Weights of a small transformer language model: 138M tokens.
Each number is 128 + 32 x the weight over its row's rms, rounded and kept within 0 to 255. Layers, rows and columns count from 0. Numbers have three digits each. The size before them is the row's rms in percent of the matrix's.

# layer 5 MLP up, 320x128, rms 0.0771, rows 257-290, columns 0-63
102:156150096101131129126168099139097129147154159143140071120114163147079176128105116163115117154137154145108113121142108140146107096097088142069164097195148133154159109111092108100098087124150174
096:129088123146141091087142195101117095128130140172155110108168172132085098124110141154158052097156097095140141097130134082163164129166193148094138135152178164177101107185112114166175108178127079
097:189153148121114123155112118142167057108125142146107217143125106077115099136128114142092165158119195200124110062177137107122134111113154132157093142104137137139190070121118121099154120122094079
097:147140145157089191100085120149220155139079141100110178139089088112140114130132108088074121120124089133160114142083178122128140112128110089155167114128145107107155058052096126097124185134164122
099:135125095096093183106092147144058131134097160132158083128104121126167131126175163132069057146110146076162124130162087113095135123141119174135097177109137112106134102150155086193127178153072156
100:089046132127115155158180123167190148116187088169105142154115133127196185119127109156104126117100133168086082147115172154105108094190117081107125117148138102131161133125180161080188166065136114
096:112123142089145112085161156127107120080075060155100095188139237124089110132198136103174137178118090130130104130148183107146135155123068179152134133114111162121047119111158095081106107123205172
101:182103180124101139100129050136081099129148122113138126132138067123112120104124102148152114106139082123099149074122159115165141072144112109101192189180126095134063064128118156117154146118149168
098:097136143177085135142108146171173082137147188139143110153105145126191127129135192067141108164111138096140048164213104118138138130081091134128098112173192192152146136153042178109128199106117155
100:110137096128105128110162150132133148100131083090145150120139113091077069123123100140097136141123145133096162127119073133099164182148132147110148136046125122097095082123078051155159109121110160
098:116154084137098134208097142091095160177121124099182178114163120082179184144100114142094074169192139122150124117160115172093140152132152162153073100116098084106151150080144096151125143133133100
106:133110061138154144157156140104122110112140101107165104127108096076184173142097228118113075150176190130194157175121143125209127086159106232115059163156097137133073123130128118162128117137173109
104:140075099138182089163146135110140116145106199135152115102154193230159135135103159127176167119138119122154099093108161116132109154106142121075137119106206129119171170140124121073149156151095106
100:158121126121182135138205136084158115164197119146118090072113107117163099111148112061196152116169177151141156177072157134060082114128115109124109140088097140088163102114117100141107134113128166
104:100179115094113130071162097130125134120093091179175121118116122116115133143173112093074169116182124192191118124113124097159168196133049086100170104133121137122124134097102094205156132203118135
100:142159115132167168103156136161156132156096140161174127127104149135104135155186096108164184071139128123168155187095136086155135123049113093128128156122156087119116111135128135139128170035123138
103:103179106130146151173131102160170129108105091090133061118140145112096129079044177150157099102187123113151215110099125150153100091157118175117125064165115091092125140149111125090111106141075165
101:147151139147146117103143137105103151167149129109146130079150074073145102141152189118132126164127145131129097187097112104106134146190072149085076091153114136143143131125167141127172183167131138
100:128140160146113085102087096134112145117164177120133081132074106097113180147155155163128116079138134173086158099119076114132136092114194179149132072225124078071160113138086140070086105114148121
094:156072114156162132114188138144086133166177080109115073142098166127112181166122131168098166181162118160094145144133165099110143104117093064100073173144176113118177135195114105125082102115137105
095:152144148130179131145115097056182123116110163136138121115121153130157130128146120154168086094145065118155165153156172158174151054129102105119073137185176203124128129143147113089174096089151114
106:114118077095121112103077171112110161122117079179124079162116075149124132149102116196096134161106101136154124132177121139143120177149111154173144091121135122096144176159081062067175182114103185
100:126119172151207103107173146127115138134099090095155157063088157155123089152183113157066155111131112132179138164157150097138085183136067113117091090130183174148138136178148102114122117092172124
096:163157143087063063111120133078145165150125133120148170171143161111157157140175128143167114133168121113178076094170161161114093074129156208156154113093087199103154114129142162094165157080116122
096:158117075122135092191178105079146157134102128130147106119125136102138128162133112133177178134104081082090167184117136092156151134094075111167129175104135120107104136130129133079111107127135122
099:114098118172160158132126164158149155174145115123130127147130143166147107124128120099103102097107176136080111152125066142052115117174152156100121094136155139158184120074126126117107151126122084
096:171142129163100161197185133204119115123076120134099165102106127087085142118119152173103104090149144143145101102078140073133132181169103124110147168129175125117140120073148090128085152123116119
092:123053144142152145135108104129119123134149141178166099178153150059042086110098093152138111088146091102144124115165123160093142094122125190115180142109102056105173121067101149155120110134166076
115:178192167139103123095143105086072180166156103135179179128160105154131124122100159098120088119190063134148157139172163185117078165155046108104118137142113089087131106165087140131164161168148086
098:187098153117138089172100110177135116162093165122081123142056158173162133163120118154081052132144115126118093139139123086129107147116157120105082133126162064105143146121141105139151098163085150
097:112110092122118107145112159074161147127143138083174156079147092104061093107148098136142112070083136154087125133155131157102146118098095143153184117152164152173135162166138174079125144072123097
101:108142166168125140132147110128128105097097071085124154154156114095091164087104127095139108060079131152172137149103110137099120162129173084171138144152188119123131086156154070135154192120081121
097:157095140087129125089141140178147151184150084117120074140134145095170161104155128168124110123110096126127161123152150131122109081163121162084184140085104101159138151077173182113135176126165126
099:079107186136145065112134139157124160141077131192099112100075086137108105104133168126172120124115156094195147072163100117135183130170138120202119143154124136176098119188051071102110095078142150
# layer 5 MLP down (transposed), 320x128, rms 0.0766, rows 257-289, columns 0-63
101:108096157135102115176125120131115122119078157110147054048106127115166183160133167119112141130193190121096110138124188117123144122186127093133174101143168090122108098151177128150101136213151138
097:152146164072134067110112135119149152127177080119121130147155145146127105169147099070099114150118184140073112139143080114119147139107152195127130146097044081085140138128119116077058125100207203
098:157122075175124170069147114122091099144060129138197111126105119135170167106173102158079078104104166119130147132194164082167094092081108164176154177109108167174092122179105115114085092154194117
097:143153111108130133131155115070114106100114166148105184123136150177115156153136092059105138180112163122117126143146168106106146076120158159120138091137167128132191109081058160185120111137126161
097:112117167153110089133123141115117106093121165078154116108160139177190143025160123183144084119096121147082158125168045116140123100174150159104092119154160160133127103116153137124107193107154152
102:098152167106131175159146125074082099171103111093067131150218136108112114043130115185133142134142134124121158102115160175081137089163143139168128089162148056109129060129121084085161159152098129
096:118062188147153083145137124104098119115191116133108142124114102132112104071111120145116138136121122137200119114153118134152068131108118147133124118120113128118148133123080076162151135099107133
103:143114131131127159165121166137126049138148121120090144186160102160136160100136123071132113134192120116112117131123143149056151120145132129132131133138152119094076138088124094122185139177127101
099:166115153132065109095140168122131163124159143113145117152147093133110125105058119217149119150096140098099126088115136113137127146144079110092123153121103156111197095126093161153119183163111097
102:166120156162146185195129110106129124123117171151097123148158140106159143126180112110103159120097199134128121112127115087156104094109108069176131186116099128117119145173159142096100080173144135
102:125153148111142060078168173187131128125179122097171104095135062132120092131107186103092131158177149129122129109120088096122132102124108147135122117126187163253169168144090169129121101092142122
103:114124133233109095151118146136136190142124146116196103118130153147164064124073125109166161144142119125150138151194129143167134139125076128181133100173143182156154100140096178159109122146104159
103:071077140137137143121175112122131145099178126133112093095202117123139126103084107097109136110121222139113111160091078131168094177140129193160122163100122106107144139121143165203105148112139110
102:130116167155093153229067153073149166132149134130103132112118152145124141134093192131118090141148145119070112128196100080156144111133124167071128138116141069177156117117135110142142135101114102
102:147142086179121140079090164106164153146094130178126193107129080087086080191135084141122167098059116120141157173136166127148123175148107200147104139120107177096195070149126126097201085106169123
104:166141162177113104120155138153169157133069128107193188111105071147129141100153148127113133143168120107068142119110179117123122105145090095171162144151111168159121117134173155209145181128134116
100:133162114115128165115114134083139147124122129111145147156115113132126168113100085142235181133102087104098196114161128096135202091152121126107105169122164189123133108068144176123128137167089124
101:144109096106079145117158093108168137118125061113126146117105085118125138163054122152145133124126105215097162156110165197068134109169125163085131122173154183045077097113083137151149177213116109
101:113172161157109147102107077122109082132159151163125170134141220149101069161118135136165093153120115101161108143094149144170147154182119076102143134156119143194105098169121194131145172114123093
095:150105108083145116061132182142101133129153101079092122170168062043135110120145122128062174115200094110111086101155180153118100117120184095089104064167113088161103144134103120141155096182168154
094:058100126101117140172135117149144110104119117148146138074137124118096134189066138151123124102173141134170171137146111162148152097077249080143135172121104132148063174176120171067168124125091166
104:162126106144097101135072177177186150142077138137056111131149155081131141072142140134138126090127155104094139152092124111088142118105160202139126126144122083169119168047132149119128120126116191
100:140171122107168232136154148148157122164197117110107128090144213114156197173051128148077097138093103148112177152106165144127120153156163130165133094098158130163156134154117106101156115134201120
100:132087157136077151170171173096101134094178130137102154067148102174089115144161128107146133151121118077152074136153163148178118134121100077134110124133156201159090131123091102158098138097170181
095:111132158115160131132132166091141101148124139114165098170117138139123105161190162119152116166072138138103164168122182102134092134105114139147125107133092144069127132119114154126144128095097136
100:117092143134127125144148090100168067152108088169154122139115160157130168147154070165094142108133086103165147100137069044114215105105129122173131112134169089121184108112117116167156140127083138
098:188166147155204129103111190103141090099181119134075152080159148109194146098139121124154101087154143168155111141184122091086137158127127122125119099130068110100114101169115082102110130117144118
090:165098089099164131187130134074123137172204127103170162148066147124155176200138100169186119177144165146137113194124089145124131130189065111166119092132144145127113101166145111103094102120103107
116:132103112181132132093178133081140138154129179111067119143118186151153099218099114153169162096102112171118136131111133143128159127125122121121167163142111153152127095129044128146147135110110159
099:143130167123119172112150113115148165138118147122160069131141115102085101113140112092092148208148096040116136166109104133065100156133161088180194093139099094073129124194172143107149087171136092
094:147130127064137081139087107129118165125149117164098153096147097084099137013125172149111109172134127124111130160112062107104078147143111058084153092097143133097112112146097129161161109141113127
105:060087109082141202147136106155142151137091160071118145095188113103131087234091098107119141170121126129145165174085157156107150080094126115153124103114090139135101149147124171117125138146131146
099:128118191167122193123143169134145145103161133199177179138116090158135143152108141180174162138120139154153134120118159141078188064166144128094143100137081143129167155153122159117113155096167152
# layer 5 MLP gate, 320x128, rms 0.0783, rows 258-290, columns 0-63
098:047139114209155123190119082132123106105120132093107128157136044132110158119107148090111120109056107120152101147131121103093133173165134180127132072132060147074108110151127111108132105106153120
091:123071123085163107113114134133168088161081110102108127143142118202150082090130076128085062119156101075144147133074109091129135113159136145170131080076084093139131123139126106173153114154084207
105:090132122118148104183168107160130159132105144134115168070079090117136152142102127098159161111164116181095088134126153076111137049126101062144166029144126120174133105092133093118108152098133073
099:153154161101109186113116149147133124163162125101133135133103087152158086109138169065154145142124178132143140159109119149180121097097030116154103118135104170104104145188195153127134087121156154
104:089111115108116141086098159142095184144129135151100101101088118148092074097131112159126126140181201091171215123081098157150160095087172124102082137134099097110051117139098068104146168151036129
095:158151052100071144146136109129136116111140081046100099072169083189132140091043163098090091176114209119107123131126106097068107169125166153116129149158135131102133175113145111101137129179096107
099:118111105161100065161156173134127153138170125184149155105068092202097157097090108090159130106182121151099166144107131113143197162145098138151139159134113125141066155205128187132157147137159173
099:090117128106093050100161152160122084120186133166104111138114062143133179138163145096132140154186168119085153135098121126172136120155144099159111142107113153087134155144148158178147164106154125
099:098159119114103103083093194093133137136123179127089131102108166121101138096081121046111171148150100098090109118116125159092085145116083080139109201174096154163178147139132079141125154098111116
101:112172088096171166151063118115180172067146090093142106153115097114107141098132165158133081143105108168119115130125092073135163126165127131150091113062098099134155135134186066153134133121132115
096:118124030150133128120116182117126117120111163154134164103149060098113157092098143144192095131199149100138162149096172128127131134111135151188127141141189083130097066160144162120128125104156154
102:122133076126099141111121117089089197115138127147101114103169110134179183118182098129085098069147183111129146120129091162137186162134165120174092143102148180143122142167135150163131101152094135
098:140106069167120173210094161079111118110087131095114130058170070122125102167138081116116120113125081105118139119111108042099103054117101122109146064142115121088165101135141133139052143148142118
096:159182146136122193136125184170099130109138089124088140138143182115108097081103150072094095116157134123092100169200163126140197066089081107123091112136089118138111136118179081133178114142078161
104:159153184113104117134111120150054147124126098100094118152176104100107141077104125096071150150115105129127160055139178064108130108098159081080109122142122144161101077195094178148079098154099165
101:105143126127147091100130103166179169159115092098145117162152132140136113034057158123143112146109119197113154110177092037069038103095096131071146046072118144149116150079102132138185130109123134
106:123141135115090124140151150172175104124093118169129134131132076150152110064171128167049035112097175161077118118130109105117120098124121091130144115150138134148122122140182098133163165110174146
095:141187101060123139073136154140134171160127148129155079130111123074108130132153135114079103099173121101118136074137151144072122179068137082177131159125115059128102179102132117105136094099123139
096:122112113165120117087178174147093115087130117203115096175129102159123140090106119089089135096182154141125148106087121095194115141106167107129162126133121082128135133119158166149114163165157196
095:095116107185160073083151102134145154121111117110075114125159088164149116146167146185120135105110151104161108127182139088068120155126105122155106153145132137114122140095132165130112147111206152
101:074148145124165161122136103168196102105091101129104159069119175071125144114117130143094156098148122120136110129135050074132127098110112089169154106173091135157148136154113077191107089118169130
100:047145116169118113190155101184132130162121162184067145071066112125194113131118134098150092145168119100099144103120070133119149084149087129157145158103132166102150151133188108118091116116199156
099:150143179133155163127068160114097123127053145138110149112121071107109077098108133134121174151134106141128119130143148115110205127111080105129088148119180137131077118155166138058151154070129153
095:142160088220116184105110093163153117142105117134115113158072144168146216183121171093162161119119103150100164107125104138098117108125137116148139128095108207116106085148169150161097081100146097
100:170122135115085163049116126147154111123152168146105131113088128160125202110143144151104147134135086094152134082157121179097138170130138114155122045065131130129162148122190130219162151144100154
104:093176082125166148087131234149138171202101143132114116149088168134129116131106134121134177070141185142171158150176179076116143132140100117158115157208120107204101153131112129114147103091134109
091:087134107137137105079112133173069129083070158172114138158188100075124132063147130151111103088156192129066140068138166152117094109055178140122149104120106092116129111114156163164148152181152133
110:090153147138062149146127197107120142122207160121123113079061040137147100064174082151173111063177111130100069100124078079179188137121124113143177122110128136090130106110143092130207167116115131
099:069116097198112153118155090111111148133077119114150153127167153093174181119153088165108104097105109093119141127110176130059126159073135105136146140155111105146108093193123165124100173113167137
094:118124145159127125110142121132136121179110178158170117098077111105170080118122123053127099122167173119162088085146103138119098105132074110086125127115112171086057065094102128192125136124146094
101:106117111154122174174114208157139115112030092106096182154129209140151158089093118134068113065183078142078118114112146129152097144172135110091143113131097142130108105124192078155169115115117144
101:109146166122139116144156123100155124118141140144107186143168174100183110077193148102141141138151125185114133145141126190131141108110058099152133087179132135106113151093093106191131138189102112
100:133116113141154180072145185153077092112114131111146098141151136163150162111162138092101105167143107121120107139136156106125115120099132172082179157163136203181068174139069133162129117133127152